config = dict(
    n_head=6,
    positions='learned',
    bias='all',
    init_std_up=0.0227,
    init_out_by_depth=True,
    lr=0.00362,
    schedule='wsd',
    decay_fraction=0.862,
    final_lr_fraction=0.05,
    seq_len=1024,
    dataset='wikipedia_en',
)
Each number is 500 + 40 x the weight over its row's rms, rounded and kept within 0 to 999. Layers, rows and columns count from 0. Numbers have three digits each. The size before them is the row's rms in percent of the matrix's.

# layer 19 MLP up, 1536x384, rms 0.115, rows 1509-1535, columns 0-63
096:423526437579473512538463512488520503453473539481466442523545524477496518520517460520552501551533506437510524504501466517550483523490455505520511528521467514507495466534501476554500532466487461
094:468515561460500524487503471473560493491497510528581478516482501589538478469490527494448535490408603508439495509451506496601488489499512548534585538461439524503529472568524547508470483414482510
103:515517464496460538470547461452527504524477464560513469471504516425495494501557480472450556527471447554505512511440476513486524537454463520476446527491528462528502578456428449578463511520538492
098:466507482461456460490475521450531521474492502542482539464462533551556490580474510504489526450442569476483472580442460582488506472508433512487543493488524501532538523548571592456580564451544502
089:436491454550405470526497518451578502466488504474532461456438505451582524530454547449513391515530464530503513500469505519492503468458575553456446476487434463457486412506495495512450491509429498
103:460493525525647470478459489502483475470534486439486467545509514506438505563495487537505606443521522509558468433479553505496447527501459432501503457526504535465444497463516504517481508522554544
106:492456566457500520519490466570506403497488499470485533514520509499474458486487454352559479548521503490544488473570505532493522501503538514456493464502511447472559470499516482435522551472480504
095:462478477539494510462485427487524497541470472488463518448575487513535486482537534488530473552552478414500515499551487433473445513503498486535540439517545535473393432436505539473520489517521438
100:444488518560464576489492481542506452533525507480542541486512494462409471500526539518468510523481524519475489482519526513525511489540550432460542467535513479530490541484507555500495467459556574
099:433456480513561516465540455532421550497508483485527539508553520461472510434469477490501479541514474472517520448567503535530490529453505441460526407578565557496442572546510486465436494502470485
101:500472499435494576506533524443543539551513503519473469570463517501458472546422557426484550479477544514488531555477551520510490556470501498497510522536536465518487500534526506548597563472430448
091:484519483462574478445455594536519558533484473534619533486494464512464453424458486496549542473453474520531453443542469501501483515561421495521473484528489508460492492475502488484539468474425548
091:459452516476473497532545514491519542457480452439460453471469524516507457517507515474466523478563490484549541452483495510480524496507492513475469500491474585506471510579522432515497427596465507
102:451526488491503460518449456490448529484412521470389485513490481465541504483520532496491504443488491505524431516439470438435542440493507548519474528458467460498551462518486477511472593490523458
097:466455528502471531436499523472561527499557494516548485491505452412477498520559535496479535488558509514458574444527530435475459529506451491555407516498430482492487526507548508499599552544497495
099:484526493427526538426498470497577475513583547441571470556522441503517491467514452506471481496449578507466518512514517486511485531511495496536568520494589540477469573504473513458462443403468409
106:542534490519420517537524506527530501486483522488451506517498527449488501554475467477439553500416526580584495460419465467464494447468445477472493426453575496434479443593435466490525554481474547
106:493487513498452485432433521520491448504458511434420527581454540452439462549494504497477425485494411515517488460500560529510483434523446514513447500492516445413556430488488476571471454500570585
098:516505600422527493502496483504528494434459487407528487630523539542437589482499509500462493467593454544546450527530503469502474543473486522517510455524448565444471458527473481485464442527521543
104:545533475569553492503492474447530471472496532393488503493522546448450549523566514475511503548518523496485492475563503448457526470497426472543549595476506542498557503482533501458447488481486497
099:544483517454517492571486498463434594498511485524479546469522520554552484498441530482510469501520429530518462484507464573478456555504453457453546527431463520438531410529473504450534542480481533
097:500475470411462522490486500497513476486535515521488447470553416471519528454452496507480512486445437485442488494500535563508463519474432450506478505509538480547549547537517525544447481473490558
097:520486486470498521570469454530573502444487442544438496463489442556587514527564508559586557532508538468546530505517490543504491544574527536546520515457495520536513498501459544505426527513574532
104:539545477578517534493525459508469484464480480492588505418499488522432546536519445529499520481523533491521492537494548437554429460513555407491529489499514489521576492515504486526432546473552466
091:534510564455493450521571496488476515511488524478530533544423450521539466501536468511516435527508499479493499470547455538471463461528494563558510531530510540475467484511557480556522532522514545
107:552491498520494518526494468483586539458541554511499522547472500495406447503550482456556457539478490434500406529522545509516524425497497478391543488421523459503531547493527410529561533481410465
099:451498510569501467524578471583477480479534578501491465488472540521548493476474525503431470502467474599479456510490438536578507452515506493466474495457548483520453545425547483464478561483470507
# layer 19 MLP down (transposed), 1536x384, rms 0.126, rows 1509-1535, columns 0-63
097:529482555493544490463470470513541457498503428489535479498427542486503476522436455464558508462528479453500498522476476586509483499482492408492471490482461484455463482504559467489460499513558506
092:543489523517465434518475398456465497550540489441484508556473532480492480487414532501512507435473474494475489515464434447494430501456500531497555545427516490501471440515493479534476461546468501
105:452477466466459442517456496481446480516430592544452564481482543542478568526510471460464409458527516479495469508486501573486534462490448473487459564492552539438496497499471523475589487480495515
095:521482446477466483410459547512471442523487507571489492551473464451474388505546472514398433498430556535553483500499527544505428536507533585502504516427442505491519530518499509502462518534492458
089:446484492437540506494507533492458457547569496474527492547578507510499464447536505510556490506472492478505477504477471476501443456552493491465584506528562497453487552487478424466489540504423494
105:477513378590472482520475516527507509522496529588525455464447463463494478488502513455453500497490462424499481495458442481529521474508521532519512435552486507569474490500491549470463468469489532
102:446562479517449409427455498508470471585567556458531409491478505484514510468450460490494506512473418508451514531556490475503491477475508519587473500544499526505478541483493538441450488519478422
101:495553548503540503476460426418447508510523488510497524492492469551520476568447518592387505493456546461520503460521499390493507431437453460482519492507487502469547440518505497481525506492570476
105:521471497495476525594433507400441495473507519423472503450505454472469441430497579486501521545432492461470445521508484536483545557503508520522504565479497486452491413481504508566522495510545466
099:531455477458458498489502490477499507451505477474436449489471535388557449534487527528531483384495506480581499435502507510470505485514505496497528502508506471440427491556438427460486509500490481
106:461425504462446475541524494450466496554543477484491552498488451403480453506509506535498504490471490428500558533477525529428443423519505479577500458464503475522479492443481446545463484526482505
095:497456539497453535457537488450435499468491544489489625565479507448448467458424572477502516516484490489529444460493497512496482509504460549513520488517392522477592483516439528461525531492490489
091:641528537525535503440490526483537472567540486513462477498530389462425426472478454478498499512512467517526501541475499456499524437476521451548507530449446505478470506491465503474425467421431451
107:452493420546424434503471482542449570515550498439479468456533493572501500543500472523462479497545446536546456489488536556481558464515468555400472541443496493461487532555483458454491482496493489
106:471429410456546525469477455519533459510524491440511525487534512448482459424493477487480482503533558541479501587469452530500497535488515545484498496483539457471480496507414485465465513515524555
100:526497444514527491525467469448485451371520532510486567476485506491494503514478508487501534465499440462459444481469507554477488479566477520462534492436514505422484478512527542504526592447562527
105:460487444438478511458522466446455493437472475503467495487474496480484459495528536497504402546513528519527484441507515438463434511518506489514506545480560469524467472479468522573482479515469533
090:573479492562492509449523476478467559474511499517440487474487433500465473496487442481444438484412471445537503466447472559458464474487547471572538470527537494503458472462404464426501500506473534
099:478426559506485508470469540561456480425518475446442440487453485509538513500492569522449529465485500467507505458483446505518543447459590491497428490499462598476529483485466525540505476486462501
104:499455431506419425450435457468533498518549581503539482456511480463535475495522426448460399441474458524508439541487544557509530522478476489498508557461561434479516445427403537540513486494475511
102:497475453445591480501504364491504507477511575452517472561497492495480512477471591472464477480491520542538480490504469498501548500465450457542495527438519551487495547507480464537500518493480403
098:447472480521536502525465506462513497455494532565395513494506452497463458471465462508460427522470487480480496503475478530442437432565419458462459490454471494596406499486506467457491539519553533
090:491474467503483493422553520470503564446511508514462508399504543472513508482475454508480455538485457486499504494468459494502469455503399513468486488490435517490489531444544406493497504495525543
112:485431489488481510467494456540511480504543503538489440488530484548569494471486507440437428553518483504508479467508474366472462501542474557524491464544445467594518468445581554542457449566459500
101:537483523481495492458435479452489498514504519493517478476542474483453465420470484487488512428494486539506492501460598470419501503589486493432493487457560529429532439542433473499421483544511486
097:469518445393446514497485449516443521452451427506508502599514470515486444467404480464470464526499516487498479490537484490448448446538475509502540427461563486605500516431498558538456510518508470
099:461493429520494540515488451424466478517577557555523556511567460418493483498532545545557487569483513503525555488422498433461453466519505498509537608579448469489547455452465513501387483507502545